Weights of a small GPT-style language model, trained from scratch on English Wikipedia.
Architecture: value residuals, capped logits.
Training: 907M tokens, 13837 steps.
Each number is 128 + 24 x the weight over its row's rms, rounded and kept within 0 to 255. Layers, rows and columns count from 0. Numbers have three digits each. The size before them is the row's rms in percent of the matrix's.

# layer 6 MLP down (transposed), 1728x640, rms 0.0382, rows 530-559, columns 160-319
100:117130079127113136151147148139112136131149101140141112145129103103120115116078137103123182091148159145120138144132112130133128138132125159114144119163173090132098123137164110156125133129172142113143115134122150187132139095131077130112125183137120143124157152134133132119122154105093163131101158118110155125155164073123152110144129120142137154092062115114112098130165155165156149126146157132105124170157162121103150104130171138142089148126114128112138129157088133196162132113104125
094:098158143121149082149137117164110130098139137142154115100151142129100116105108119133125134122105098151099128136116143165134150144132106099140134152123055132107108081176140132167105133153130165139132115124121135136099100129137107089102116121152134131162095132088131148106108136145108139147158129180172111114137104106137132145130192111128082133161077115087115190079110141139137114138159128096132147145153149140151139140111155114162148197139114124099125121158123121130146140127144147
100:140089115143129147130106102145120132159155140154119113100140150096172097117142097111113117113126129117158182160110174113065164101143118141134146140129120112115112132166073146175112118079133123116119104101163096108138146096113141137108099143118120143109138149115167123151108143103126134114100144158138125121113139186098135143140148151126150120112119147119104072142155109127089167151169139097128105167134113118116108133117151139112125131110132127119137078122083110118119116142158133
106:143101141129147123128124160137167128123104124111080145129109130084112116091156094167158150131169157156103120174140093134138132177132124105091138094174141114131093150119154123154117127144119157100107094146145119137139154148107109135152106133082149140118132096170110159154182150151123109118115091082095134138142096159141141123182153145108110111087147105123135136096119113090150133099083147119093140137135136126097125118174121133104119140120145096138157158144112110114129130106113110
089:128144149137158152179106148131160126115112170105149104168117158152132135188150168118136129127141139141109168139125138119111148150150149137125157130152085119116143114103111136146133100103171103130102135135161124117141120120100158136122112140130115126139167146138135156142120127095114105119115140140082156101079139106098114133153141113144140111109121132124122124107159140124143069123115098112188130104145139071134124102114124129162120108120150108148109095095128099121129127084123123
098:159105141148091153104133133128150115123140124109112156119126127158123127094124124160141088151136111156168121167099126150123129114159073123145096105128101128167111124095094096146146131103148144123140082135135090157131121137112185169144084089124136063168096147108121152137129129169134142110113131178096142117154142152129100104094126105136132129190159106160120123103106145137133130103140134125111098160178132130123141086121103140142099149136134137142105114153109168150087160130108148
102:123153143141152117092117123122135126104140170190098115140149134113122103118129107122150153069107125137143150119117154145147136129158133136137077136162136065166096140139121162129096122113092057046143112119088092160110110154167143140151151147183110123111108130144126132144098159137106106104107114130157138089100108127131132161148150153153147113124173132096134161123169151122134122133109123144160136163132155151105146139109091117137159146145130133074120123104119182153121095195160072
104:131155171116130110090107114144143136120154109140106085147107137092130121099091085138116163140140132147120140104155118130135126148151145142134120153145121104176124127115124119141069122115118133135116137141174138112124119143066135133133151113113096147111071096143138151156112117111094126114131117124136087074117127097178108099077135092125115111060132155169120149138146145101126091140085099161137115133131129153116122145153125142141133097163132133139129131113083113107108164121146139
101:139095098156159175141125070115117118142115105138085130123156119140105139158085141145123101156148155104134155136120161128145120134130156140125097148129102124141112143161119108102104140150209073095106139077140136174136124125132107112137111112112160089159119128127117158165108116151147122056159151080139101105169109128133108130132111111123116124121130150101165068115123129144167101116127157123150106094139142145118093099158126134098151131107107150119097103141155136152146091119150139
104:099170107130144122142168150139155122143115106128174136119119126092141152138124110159123174133115135155112111111170095116145111139136160108097138121160149123175095154099143099149123114169152123174090131109138154150113098137143166060181087105138106134129155106161105112043166116116119118116113109127102101119122103127111139131099138177119096143126108118107120120109159106134141096127147120116132114140158163110142104115105116157131147122097093099108146104073165115111164119156124098
104:134137107124106081101105094115131080133130126147130088071154124144125159123126140117130131140123096134121082092165135127104103115174097113136152067180119131109159134170117156165146089144161123119110127147130104161148182127142108095115117112126128155115167135151115115152128161130130153161183129135122124139129117139147157159143130138090122151149120119110097119161197088169109110094129169130088139145160105102118142118099117113119135107117136162176105146151132142132101123152121096
104:152097136146130163138159141130107144126129150133147107125135084057124118109130140107129121154132117152155104178137122117126170121102125136082123112145120105159113135106140110130143142132126071110177125089150193141095125162187123101122145137109121145118115095108141164128120160128127082099153138148055096140146133121125132148113088134121176132098145125134126117134161103075112146165087100161080123089131108131088153120114135094147129147101108104147141119126133107125129155143097139
095:082154134144104148135099060157113103134118117121110106115187126120127119107136098138082146125132115140114119114111109158154170108141083126162128057148134132104141169132102130103120115115118154118133131126077131136142099165134123122151107156114092084109128143134139159140134103125129123116128151140141121161160128130136149111154176119117074066115124152104147159126125130110134114133076121080134112094104096092139124150180126115142128136134129120102096120121096155172117077127163127
100:170147104151131146156077142126111168109140125127130172129100099130099131131176145109112109094096119127129135115099171100133134124163150140097096100123149089098125176108150119073115119150126117130104146114125102092150157119120126139167123112107131098088122117160083101163170136119143149108165107107117109109155163122101157136164086123171123140137151117137115123165097140127164069093108123135139135125095114119148106090144109161085150111123153126154129114132148154141167129112129170
097:130112099174162081125117116119161175098144136182056177160131150157102102163089078122126103110124109166129119127130147142116109136128115124148093121159130144092097094168157115117096116109153080102119159137126091119109125168115139129186163133155150143127150119156106160130124137122136147140131119146124179073133127144146115113129132186169163128133145110144128126120149103167108153133148113113128121119129116163115107176096085101099129100120090122158126082147160105118154132147142102
098:137143117110143126103140132107123139119118174132074098142096163141082168159116116115128153126119125112118092155130124155096098137115147177140150150134135098145157150113112148139175130151094123107111179121144151109118133124129160191112114126142117105110117096141100104091121152101138145117117119144115169130157159128086159122135139135170172110095150134131132106167115139129085103124095112121140154162103177124136113102092109125122115148124089124127163108119163144148130103164093170
100:156140108092176152142112136114103161127140079147106104149157151133177151173143136143141141094133142178107113116129103109146143123130114154121122120099136157125146178105159102103189168157175137122127113124100117105143133105107157153109169108155140143107124151137151162113143093104128129086113122117126149135119109153092098130124147108099143100141097114115137164109162120111118054122131171126141136128117111141134119122137127122120052164175146118166134156142137103123130118146094082
097:130113127112145103174160117093114154138184099117068154139083107102115146143117113118133132151145121123198140173154101133156146137119108140140110129152132095100150113132092092060150141136119113107134116153139102146088130128109088111126146162163097121110129106155117145122111121103134118111112114150134173113166106137159159097146113125145099114091126140114138157131132095153113152088119134145132150164110126141134137132161093119102087126111076162146121110099121094125180147062101138
111:119116085117104124145149153082125111129122113112129078120132126136110113185115136147101127148126122161079120120096133140156116141140160143093135113151130164114153122116128148148179125107154133126147149115148120129131158092125126109123129156164116108150179133096129131107142091125114140163130133110116118133113183111155162119096108118160123144122114188141118118185096106157096080123101114164144143168134105142132159115142159125129092147166170138136158103113148069111125088145118144
102:111091119104151148156115139151149117148111104110148100144129109144106167165173064087119134146116107125090151102099117156121111100142120112112117169162121116118104182198182156110133119106139192135118145152132093091138138123144111088109162123139125085120136121165132170115131117143118098071127119130134143117186115105071130124101167142147102099122080164135134159132163121107141140136089162079113063136109146122122130132132143136110134113105120122135136098094145149139133095138175190
098:110142145139101142131088163176124124151100139178119112159133140092119084159120157117157160138101149114126129179144140133162159095112111094117133088118139114103134126127127110163147103102175147116135114152127125139118118113132149147099113077090104153123090144152135165089134107122089096127111114132152135111135120134144125093124109146167084147144108154143128102112167170108139131163154122134116104142085142151108123144133130158145119183065139111101169120099117178092085103117097102
102:130081132169139143100098123158108132113124121123153123195125135139147133086087148127093120180168101121105109126116179126091115141110161137175122098138147089106068108133152103138068109133121106157108130163115090124129130130106129116177150113143123152159112140144150124090116155119133119150092145131083144135140080125141139102124075142123099136120102128085126152140113156129112091102140129142140075123124122131143124170142140113123129104100125146085120064170073082175163106116166109
102:149138151107108109117125121099144123153076167104147115143137166128135152140111119123127174164069122081122127105099144122118147136154110188112088113082149169105101143144177116140154126117142103128133120153115147128106094096112100131116169160114127113142124162137111170142110126085080114150148111130101106140125122117142103114105116118095145096125195153143130139123163110114086181166116146153125095111178078128168125154112130119115122082123110117167097123110103152143123124170135140
097:088135176143129157112153138142131152141115076160130118139117110126060113121166128110086166158095143168085128095153140107092110085147138154075131128127160091105132154093080117099150158110112129127114099142151137112114156130151113089128110080117148163099112073133113128123117121155140124140122126141107097126131125169120141164102108101106153153154118139128103137136128166104089150109111155165124105125129126118122126122067114112129132106115144068153132150171085114133149117150121114
102:118085068180156115091157138085148160120091129130097178099145141078125124119130107130135096115154098128113126142147145165142108098088103143135113112132144085056173131117083181120118122073103148104119181133147143169167142109167106120129143077117113127136133135124113135110112167126125174155162136116164166110140100108133148091139112113115138125091126148105122119145071096133116126100131131141091075117113142103164105159138092160166174121141123120124148161104117165085109116130188124
095:111146142117141122097164094115148136110153105136107142145153114116165106148165151138136145139131172088139165113133118107138139133153088153118145065118141119172127097120106122099125134116133161127172183101182135137123127129121105144114131132113143061086147146122124105144099165127124087141111162135169112121155134149093085097085119118092134133169152137101123106105099108165173143115134113102098147153097135110125150143053144137127170114110110152120118084120157136105138159111121124
102:137147117120139170121102092166126156113141178136136151106139174146107133175140099138120131114143119133127144108124160124124145152120111097143156119126131097095124148114078136153132141083165121166111079102098202153123129085123141102154136133113129089150191098091106101165118092153120183115107144107130101094117170130138126166138118081096145114124154117122172101144151144137144103149131142117109122155152163121089110142135139128092130116094131089134147097111113135122131117145098143
096:127122199158144128114118160112160135132154101127120084168134136126130132162109137128101157181103107072121143105122131118131123099111090120094123138148159167105124130134159132138117153155133115123093110113185091132137177160100151097094120111131168118114154112087154134150134141177111155134104156142111123106136172079139106129111117162145144145086107149097128134144133097112124133112080105140109145103128114114111145114169119145134125180189143117085152059116142134137141174120122121
103:128147127161174131133125127130125152117176135099102136096146147130135120109165171114096132133161169139165151168108107157158130127104057115121125166141124144125111145104103102139107115129139129154119120164147142082143161123093136155132146161108112105143119157064138142142131093129125132125124098177161103116108115168131163106115112127159157148149113152138117125149166171144096171105133082115167061138115151121129118137089121103125156116130103142162096128120114149132101130125117113
100:119180136116130175107111120124124152118119115129094107156136100114192112138162115127123133163155157109109165142112146117102149136097119136177143119095130156127195138116196097144146118130127127112142140149151180075095125122178109114142146153143120136176147147130125161164115139081176134160144159106129099157109152132117122094112139172140154122152134135131122175211111146094105145103107121105160095103106128104153125114097121104158066083125127103144106123139076139087174158118148118
# layer 6 MLP gate, 1728x640, rms 0.0414, rows 531-559, columns 160-319
097:116169160128119143086140152163121166133111146138089114107108126148177176149117126152143119117145133155143111127084105153106103139159089128117141108145087102165109179127135146163111099111104124103142096147137104127157086100113151096136109117100135154149124151120121133158089105127180137096124122122086102128131177143117126153121135113142154135156141115099158124142145130072140132113131132080149123176152098129110133131168096179121130092125135099106125153108125129115144156169157115
100:128138106152128122108123102122130147091085105140148136166135124133117112164108151082084132159147136120149121131119075178088106097142120111111138152080107129073135137148171114102146098120115122158167142148133122118146143116122168091134137155126104112101145103144121129145164145110161113085103169161098138118108123096143099137154140116112107158133138127117125105152143121135120123120141144137148135102139150111162183125104118148142153145125132136136088178138144150138098131189081123
102:135130147109154092152118078133115090160108150112117144117106146125105118141124134086138123161151123154102167186116123121111146122120143094161123122083126107133131159113122141145119079128129141097150120106169169119137139144114165146134142077102128123146099126133100165127193153079141125134093118103112124126141100136134166097113137125133111116089105163131136121129092161110184125137169144149094103117118120142119120142150146176086123088100161103145071132165117154171135076102142132
098:149131135143092158119081130071140133107104173101131174126179110137162103128155108144099159100123139172110107147168137132143141189093119171093098083131085117150162132153120153150132146098157134125158118129133111099104172134172091094078165101114120091108115123089106116162113115126110084104115109107139136122078113087150134139119140144097140140107139145107105116140131157139075139099127156121139135114116140113113127147118111110117098151105110096102128116117122095134106115141157114
099:159138121124149112138125147135155084120147105142121122143110130137109171116136103111124165132128104120113153127109153116097117148142140153143167129124119147145147142141172120115149150101156137134159142153159147119126182175153130150129094106160174094070169126106115119125145130131121144097121138138138144107118099154125112126134165147123098108137132135157175142083159121101177166132172117158102111127167108153124121122155129122134097140096167079119118094154123102126150120112121140
101:157104151138097112150110116125156119149094130106140162136123111123125149160089138135078160158093118102080127157139123126144113117148153144126110135124153119160147114117124105088125133139178136102121099152157165145145126143118141164119156155155156124116105142105162114115147156169106159150128118103099158165162156119132130154083099104106112106083145147100131087138142078122140156118108174166109134074166079132154135143138140135171105117111154145151123104154130119139153148097099160
104:127150139110152089098119129092125098139142103105149107127140140132164167157133128119103088124129151151121153095097116142106139095151102140137097106104160080172163188171124160121151126105141141124162151107153180122107129115126090162133105145148120123110147115144097132077092144075134087124130140135141117140128096108104171141140108149153141111164157083099101094170145138113077109134135128122157157147127125122173103150141141083101095152165149136150162131099177131127163169154114133
094:146140135094125151096134126188170168161099093174102097129096146148159105115139132112134181101167149146145111105129148105127121085151111121166119080127121118132142171134109130182133118115101136171165173095161112119138088165104110161133133083140157134114127104114154115178131097180138142124175188136109111135170114180158099105140153098152148152117092160145112109132113138111130151140164111115111119128147112098120093145089168122090117145089116100110094109156088139113162098114117098
094:089092139116107163095137157133106144124104128167117146093119149119133053124104126144101137119127103163091170122128132136112180152111135125081140104104141090140112115128146121112119165112148139114137152108109130157120145099121129134130164125122136142113094098120154154157177112075142146154105159124161104156151117154139137139129131168143111112091102136112169105127106116104128158145141120146089148082109150121091137114089136094116166156150112120125188152126124076107113109100100153
102:071113149144133088141126128113122073133151116113159158111156112127180146112161106175150118107161114141156097135148120134122174137149121105101125075125110112188106135154161166134128106142154158103105157126139116113126172124129098105136154146131119113103143114159145139154147142152103117143120126149149130117123104122147128141171126162156119127112104102161105165124155119162143140104112089141099142125116087149127143118136096157082148157101172140132129144187131119134115153156142130
105:119139168093159145149159153098145119165120129129132102082096100122127140161164122168129157141119110132127101116135069157123103114140118144131112123134128098098116134186123095116109138106097100143124142137154123113143161149145137152148117110139173134110140140091145100140149098129147158101134130112137119118138130147141146153147131129095143163134137135177110155127110080133134137155118110138110105074155133142134152148146179146100155159132105113117138151113140088117207130152133162
097:105162109082155111169136165156146100143099144133099158169129122158087108120161136136141154135113145156142138095140107181136118138099144100163173119123161070151080152153109122141159123125169112142153141124180136092146121138088143115110098134122186141111145106113132116144175100099136144122153080148152129150120084141135175098153134131190122109132116132140129157089139101145161141109114075117113150077139133100094177154135135150094117141080171103098119087114138121138136124119123143
094:135135100096169144118102164119128071158161126147136112160137098142172124157129139146122121084119133087127118147102150141154169180162108081140144128148118104125151162152097128110148147113113128136108184130153081153126148120157113090152124121119074125118077106096116085154118121146120129137130144106116125155138134124190115144147135122097122129119103159143154138135132118101113111083120139197144131144146175146142116127170105114125130100112160123175159096160152110133137136122121084
102:167114171104129161090096087163144126167115156108106099142127098150150123113160137092117128120133103125140116174104101159141150121151121135173178163105139117142167088111078121147126150162117157156107097162059086140093097155118151104103091118112127102094140114111146130126143087176088091113138151119083112141081106141155120147091097144087096117145136152133081137122130155121135121133135076133138053155137146103141166082127112165158113145132103093112075119145122157123126166150134124
102:158049109113125124124125121108162132139101145111169160154136144123172128160161080128122137152115154142125206140174137137133146104092094132130117123120095121144087114102149108108088120129122125141143115107118124132161093150142136180110131136128124122092169145147125143151142140133118122107103143141124113149157135082161121100169136116159111120106149109115125131142169136175107115082109143133108160161155106096095107175111108114106142123147138115088085113117125136136077117116106109
110:126101082102103153127089123150138144094107122129133148145155152139132144148129092085150139151140130141134120092135120109103100153149113128129194144152147142145144136131123117089088122177132164095163177097099137123159103086085164126154128141160141125172148148085116151135154118119119103141120114126110136110155136070114138136116116137116117147136153126099106125161094118132125089118121134150115092153095136138141136170094107100104163152121131087112108082138095133068154144149110142
098:140142117103156101127130177137124112100136143123111117117097128125113148120161130117155123110139138104125115135101132105132134116102123110169100099104119155116140096098146093146136106123121144146080157096134146174133103095095135177100138142109163105116150114139173177123157141104130131137115172119146085125099122168126117111104114150123095174152114124159131133119104098108107168145102158084123147137116146117102107135162094085169151124169133147119159131089110135146092069109155110
100:110137142182109152128104112109136114161127138156121174154119162129128101116128158151120183126099080152149112126116152138143136139092123123107131130158110107160095137117167134154109123143113164152090111165103122130154076106121120101137099145135133133110176085130104145128117143121171150160087112099152094165120098161142163142111116122162146097129128110158101143154132130147075130112156106110091127127145088095124114113140158131124164133124142135141108102134097098092129169186158132
102:138100123119124145107164133148087135156131162105098108120150100167132088118109109146133166144153070134172141090087137136086128127106123161152110118180148138099141168148144129121124144122156084112121135152130111131098108132094137154138127143170109160116162114114141105121144130145136125066112160113172128130158135127121120123119144099138049106136115168137097093155137152097135160107153151105123123140108141192087089113116133098113166150092108119096073109117099095138106131113162135
098:115082153088143138118089143150141117149132116083158114129102101135130092117109131093133145158166097124140140143153138135129095115126132113104133097111139142126157157104150123119141126112136118139084187123112101105149118126131107110139097160130099149101100093129152106132121132140163146084093166120097147111105100139138158083155117107129120129150148168148167161126132127142164122127143137146103103122122123142126103151094177159111168116153121112135102121118138083147143162124099148
099:067130088107106154135139097119152106124085163121164099124127091100095159107117138141100160167159146106150143116151132129122116145085139126131095125115083137091144148069134117087125131125099132134139150132161091129136136182116109103156115132156158108123123145127113164121121136157152092117099097146131151100135117133099132146104150113136148108118177106137185134147144164104137127138157148105137136142130083118152142107140165112134137159128140142140131123118174110164146132080136184
099:144124135132149155146120114124109101143143105072121124127114130172083117136127110136122136177099135171134096118116142117145109140109136145103115112121092124163162119109142135133108158098152114121153068175137131120139136090111143120100158135120116144094129149083145156140136127149133146124144130095131110128086130097095151150122118094121092111101113106115067131129105131155167148100132099167133083129154148099092114104167173134157136141162100116172120143113131147124104158134100138
097:125152111130169114152093140107175174121134125119136189170126134155096147085135136131128156142137110094140127135162103112150155137105130159160154076111124177115100133166115162162135085082147130108111115113091109081154131127089129175156119131137103106144114155148144081150107134117130139149162151114163126097096093113146141142126156113113117145125103116136157156119110118120131156174117120119118143133139124114128149132098145119137150125122112135118170112090150116088150110174140128
101:112133122105142102134110161107133139082122155091148137132129166103150135141123132170164141128148124103147084103157138126127092136112134063119136159110124146120125101126141138120147102119103127114173113135135131158140109125105132141132121104106123096105161080118158139133155102098123168127124095124122110124150127129149124165129130120122138087131129127169122095118119168136096117093129104113109146109154109116098152092120184099121099147131137120117098125142149115164139093120136121
105:112103145117181158101126132115132077098106146128122116132123139169115093171087146131159177147150088127143112141162156091109140121145170143090159103127112142163107117143093160146148071144124128128151124116137167139103093150109098121125138069136104127145126134088138118139126135126139112129107155162121103144109121075112133104166143116106114152113141102110084118128112121119149127095157114127081159165103119149108147148148157122119117145109131123152129173127104122138116125159113096
094:149149109146150098134097097152128127160102129166119127088131151108088185148136121136107128097136125146159101110113148151133125135103143147134152092124149143154106133094089106186123122102141144082096139135128137135111140125087139130098124113165127133098106146058140131125140130127075144099071146074145100137104124120096105160152145141133133148138170131147157076083133077157147158111139134152130125139142148145147125070120123090135127147097147156162120119157116109086121119123138149
096:126184120119140152168138146178093101121132104087163141137130129120107157108121141148115086109145126137094129113095098145158065129188135125131093142118122127070159159173098091141083110157136133082124122123146166087131139116134142097165112163120133131082111140077131139103151128137165101107106118129124109162100147127090128146109164148119139186128169117134148143132156159172112099100106089114111112135160104099116088126095175108092096143142146146175184101140141098141135127140135156
100:156126160138119120088149132127118146132169139089087158147096090114134122156138136127075134150130091157152131159139128121133130092112114169114176122102098137119092142143094169163148168124086129107160068130127176144099084131131147135137119112145155160139158135139147112148095172111123179159141105168105174132158113127157109184099137111138168147142163147155094144092097140140129112128139160107138115114144125160110147154114131084121134079151122084104144096098167083100128132158166105
103:111122126137145075131124105155122128162094169146133129135097133136150135132154119116094148153114151090103101108097174147166117116122162084098114159119121075152154124162113143130131149134165127126111171135130126150097109158142164128135175176135111165075127140091176129132105134123108141155142150122166115172163126132098215171115095084130101127122107131189124106115109148157115097165126143130109099105151172126173138091166152144099143151103119092100113119175138130108112123100104152
# layer 6 MLP up, 1728x640, rms 0.0433, rows 531-559, columns 160-319
099:167132112120161154125132124104118137151152162157093125168150124116164108189135125144169170134123091165119157103119088101176162081115095122139149137175145125138155148124094154095159106135076081124127120129151122151177123147125113138156100112109134148120138124154124138150157115119175110148067111091102094132112101158109157158109112153150110130139108122124147141116114088097148153124092160094101125106133151106118099106114096096162155130114104126120114139093086107081083112131119092
099:109096103118155140155133126157095109114174110124169091108107152065110109112153143105103148090128192165152109129145149085083145119153153123162141118152195155144161116109142113086138110171133123133086095129127125168087134148108143160123096077113092139150111103157105122157163130114129144148104160127099144120142113099139146144115119164165146113115093128126117133129140107117146103113150138081153115172074130133133120173107130153136111086174146112115165164119152090145077167140131155
106:121132100111091097116102110105096152105125110084153146123142131150159158147121110143121141152094140105142104122116149138135090087172144131091112145136102151101117142196115104139156114100104113152152164113120097084139106099131084100137159086139107139144111096104093138142102061132171158170155151101116107163107141093145144157130070097134160111144143176101114128152127131154135115084086154144104136142142132113126118092131151105113150072163131148133140143137134113141142131065109113
097:095138138110143134137139102085163157158115107145095151122117139163151144164112112172143091168133089144150136137155117123149154114090129160133149139116155088090151106147105097117122118167123137136145121094154134145101158118083130154131153129140113145117095116148138125145122153159115136124115156142154119140144125119134102107107101102140173148097164140146143159158157121123149126106159134136119141161143158173109136121101178097128148148123089104107114147099091131120062148085127138
102:084154174127161093120094117107110148092168127135172139106147114137148109146162110157187120106114191138114126170133129122123113118139129084173090164130139109114117106159098075113116146117122133158153161150107133128141126152088111137115117125131185107137117130172139152124110095116123101077147141114157166139092095135125123154081128109093128127161143102117111140153166133158123088162154127140135143122153108147132111151101169143141137142156107061136092128157125111128117108152155107
101:119125150084140112137101111131136074100123145143163142141156161138145191105123135149125099139136131141135144164083123096130137122112131164095150111134154149144101076100149094116077089161129067133146076163124165109143107136106141109154172097111122121095120138121102137135134120155131104165112157098131170132132098121092138113130104104102155114128122113093133152127108151141146103152102086131111142174126122074158144119114152102179139149105101088142107130092129094104078103135138100
098:131135068156125141129152157133093137147148124141129098138136146113103105112143142100102129125138123077165134095136167130142124140101108131144139105125154113133095119085128138118104106110131121110126098141175120103075145135166130147115134067156138151098162135149133104142130086104146110095120119122091161149124111105135100138089125125139111150130139149135160118135157181131144126153116099119113122110125168125102124150136122144116144137155132124148124116172101124154154116147091131
099:130118161135168083142103120145106131132137143114113115108146120113106131123129139140164145144098150143088091138091138132153169170143160131097125090130116165135102147090111119100120106177111152141125097084100120103108169102156146099128131084110162101127194116104136124099088128142148090179069147108138123098119130184107120101146077161148135147100116144122114108116130164148146134073138130159138147125148137139160151154100142079116143088156149140113195127135137126117097137175174123
102:121099149141119168102147126128154191115157116139117113111127137156158144091186148115116137130106180077103131129170111152188163113136151157154128092168114122111106117163107133151154168152113120174096119104107102123118158110120151129133141122090104140153124119136090152129115154154135179160122142113153127133077183137135137143114149138091104119143122179115105138132144108110106145175100159105126134158143106117108113111117153110127147105127140126130096124161126092110127109112117103
099:099093107089103119170129120128104111124096085119103118121129162143119104149146079144115102115110158147160125128117090091116116155103148104153083153143132116116123157136113089072119135122144086158105200136164132140102119129095112132137102164107102160144110129131094138133108122115139163156147139159084102138141148169120125135151140147168118110150155135156109104111197117094128142115078128083155115097106115127174100059076126121105171164150135205153167086111117117122115126156101147
109:151116155110115125137104142167158097150119105070107162111117112132119098145136129162142106106102132124096121100102120132136086126158155111091129106130126119116131136125167097124075106139139107129101149138138119112080143116156147083163156106125129116122129145128164110113158138121182121117135113124119106116083115154138093136165082129123105148104169122080096133104109138105165157181147119074122144122124094171121120154158100136153126116095136106116153109145153130146110161097119134
096:084061137127149129111109160104148096099113113135148146124144118101116123135106138158155105098092155126091088117085131147119094104131168157161135146119118142153117117138134136134108123153147180097155137139147145087102157094108171181116153162100174159132123127143118138090104124169140127105113135103107129133156141161110080132103151083109137123135164171145165149128162113093150160123130118079092159115130103126135170149141152108148132132140117100095137120115093141111110095093093123
099:166066128113126146091120122177153165167121149148147121134167147122151098128118100175098153104134122136157114139102106100152157123110101117104081115157152113138164117130121134144123108168074127174139144139144101108135120103111094122076082115121171162107133119140158138119083094114118121118133134145120123141096152094103132165100159078126147124119109116161163141160086137102119105131090125136112108053129135138146078139108117080126138173127137101107116148166140075122088118110159124
100:103131146132105147142132151139107103141103163152178143120132128110097171102156117146162116101123123090143131085099119102093145105130130117095094115131097083112156135160136138113150128115118123141140144095102141161124140054143106163102146128139127124119108139134128128144171104115111101104158110123170114096123157085112112128103131155120106168147161161115111165090067112108105134119156123141135180133129159162151132089123114183129108103114101078116082070121149160120146137139136115
103:125085113126137139073152142124091088127133117134125095095074106146122124126112098128097077124138175132122070143115085111142121120123118112152112150152148110149191068096102154095150104135123082123142164156116125127136121111152121096175113126112159136169143127143119147108156172127174123105111128140072101099069127136128153167157138083168083096101161172107135146105123110113117093139150140160129121096149127128113143106109151164132132080072082137117110114138181117115128150159124178
108:114148126144149142164142133082138102112112105110141110162099167102100136122147101134145168118148157205147145118118139118141119145168142158133104139134140093179116100134115138141148136121111126155138099133156144170157084162113111127119132073129151108113111105111116160072148168090167105161085145154124133133079080172128167124122099127114127138091124156137138127141168118115142157104119137137155133150121112173132111133160094104107088098166161138166104146132104076174123099165183098
101:166155090168084112083157163140126169168124123148137120128128161127127160140136131139150127123134104143131147081114115140148116079127101102080121148099134151098102153162112146159135169176094086154155145119096119162120103162140108150131105133081114170151100119131089118187125146139095105118101100162147158125122137123098085125108107177145131146130110100088113108131129113126170119120132142123117120099132121132104156096105115130105106139139100137161141064109145123158093107158088126
102:090152140103116110109154083099133149110116125163136126138129162123119132108123121136145139124139096150101153134191176101146087121147110136144139139149125114111111162129141143169129157096123118122113124180119106169170134119125126122139120077085115141139141147130114091103122116088106133130118091098141090165143105160160114109182130094100130133102105099161105162127152146139081137118097115181169106148156139110095124144124102146142170127127133119145139157108111142107088135162107138
102:183153160108144090093098156161123097102093117121176088124154110151118129128140094089151122142134153097150147126127110163146130140099102116162104141132166109140141142130104102146126102102124107097093112143113163106152103153116144178136148104139103115133133106118092182105109151132103119157115099111120121090086146098110113112106111145168104135156133130096166140129111122134135142097123145066127120132108120152111126147116115112118111131142166160090156148110118108124137145147153146
097:166127115115098105119157122089111101083121165127096147139110148078143123140127138172170112181155150160152094143128091079089129108126173145170145085076136128120133148088170158167116120100096133123099118112089120113119118093140148153176131089138142091151099142084137134147124106130081143181139113137167123112123125109134116148112143148113109121151178138123113147155110111112114135123136108112116114129086122089141113137088108123124138124109136154131120134118136121089141153093143121
097:139184129144162093141099149124154129096139099137112135137107144140118151116133134106138110132117186169144131145149143109128137101139118140119137154142111139152167088136094106107090140110137157130137143099159134132104140130105114108137134137140128117086140139094160084115141156142106126128151119129117150097103122102144107129121132140099114093115094123105140111109162157128099109118145093124137172091092156080130112137156158079117105127105126117147140077096152119158122165110117109
100:095131098129159083127149131178102115114152121128132125159134121153129167177081082117138124126133122135163124087167119122088136148164145118188093126159137107135146110122108131095116157113105117091096174105067134140109148124137137116142110115129135140104110122105167104139155114130098135173128166101138136124114120139150150094154159156149107134125112111117163115107149150144118121118126131131116125123121121150144125129090124161120136126115143179130169149154149174130159133145151151
100:125082116169149142117121118142140142109114141122061095123158145152166141155120094089106115151133086133154159073125121095173102110134099130140110139122103127126114138132142124138101092117128145130141150109179120105155136077134124117098106107118122119092091112076092113125122118131135118090117159133106158117130121148127172102135147143101098151136103132114132106136084139152140136110124125140161108135108111160129183137087155100107167165155130132107151115088097090144102078151122099
099:115162155145114078135133159145093153142135160104152097142098106079113156123131096144165130147151125094153157107097124104130132195174116097142138131129101170126099133161146098108116150105148125134115150097141104085113144112091128103124092114139151138106190144149140085130122158134167137103115124138092137127124095152112089107140152125116104102127180112138092101157116132130105158111126118082092125132099095104153130169152134090147117154105143117124162115145108120119120164135127165
102:149090128126142132126152090097107136099107125148094126074108148157156093102110114130126144109157143106160150129115109097084150137101122118142157155137124110150159140135118147149102133099151139079112139097129138124113167160116163163144113121137120145108125148085114105135115120184132115116142095123173150133156099123149082081081136072090164157159121099084134103103145137140121108154147126127117126176144113148114111120136070176174163157100125111108165115089127153165101149129138155
098:095182111161113119154125090081125105070078129113093159125137129171123096134150145112155127121140158133147145093092125117131148154058141170106127087142167130140139134127137130151103136142124137106127154139139079157135145160090111138145139150180146138106130159150161156122150132134139113136136091152142121119097129118138161171145137146143142163155113136131116153134158134150142113116102132071144126112086149128100106141131106128141109141101163134125132122137120101098158162118146136
097:153110114140096129138131095112097158168101120118132160107153159162119157093158123116161131145145105091149153137111111115144140161142169096137149134099086099115117142110114135149125098088123149130163123119104157094135145127098108145150125104115161130126155107144071132094133134101127130130124131141157092118098120154084121102094150139145161095142150142149120117154108153162092129097141102153138141146121142127157154126107090133163098143108160141154100149120123092132087122140154125
101:117153154126120116155077120113109098121082104129089107153191141144153082172132130084130117091150180123175136120130141143154130105081113129090120130136141163105095109132128158131135104161076115150085106164120135178123119138146170089137153146098130128127133085132155113116152133117132084147130133099138109129154142167105102130108146096142166166129162163164115099100122149154134141168137121130161140137126132131178171138136164141184096131165109151119172115138129136131107173133108090
102:094109111120107079126080172177159149136069124149141088192121134156082091163157109123138096074133102142077140166168123141148147125128152166167152156139121127130131095142179126100130139115140088128104151120145159116097145102135120129141182186152125145120105107095152102109095116107145120119122107132134106131130134155153153128101150144111152147136180138159114130162121093147072113167149155104122135110151139086089126165173135138123138133172133100133134087121142126140134179138131102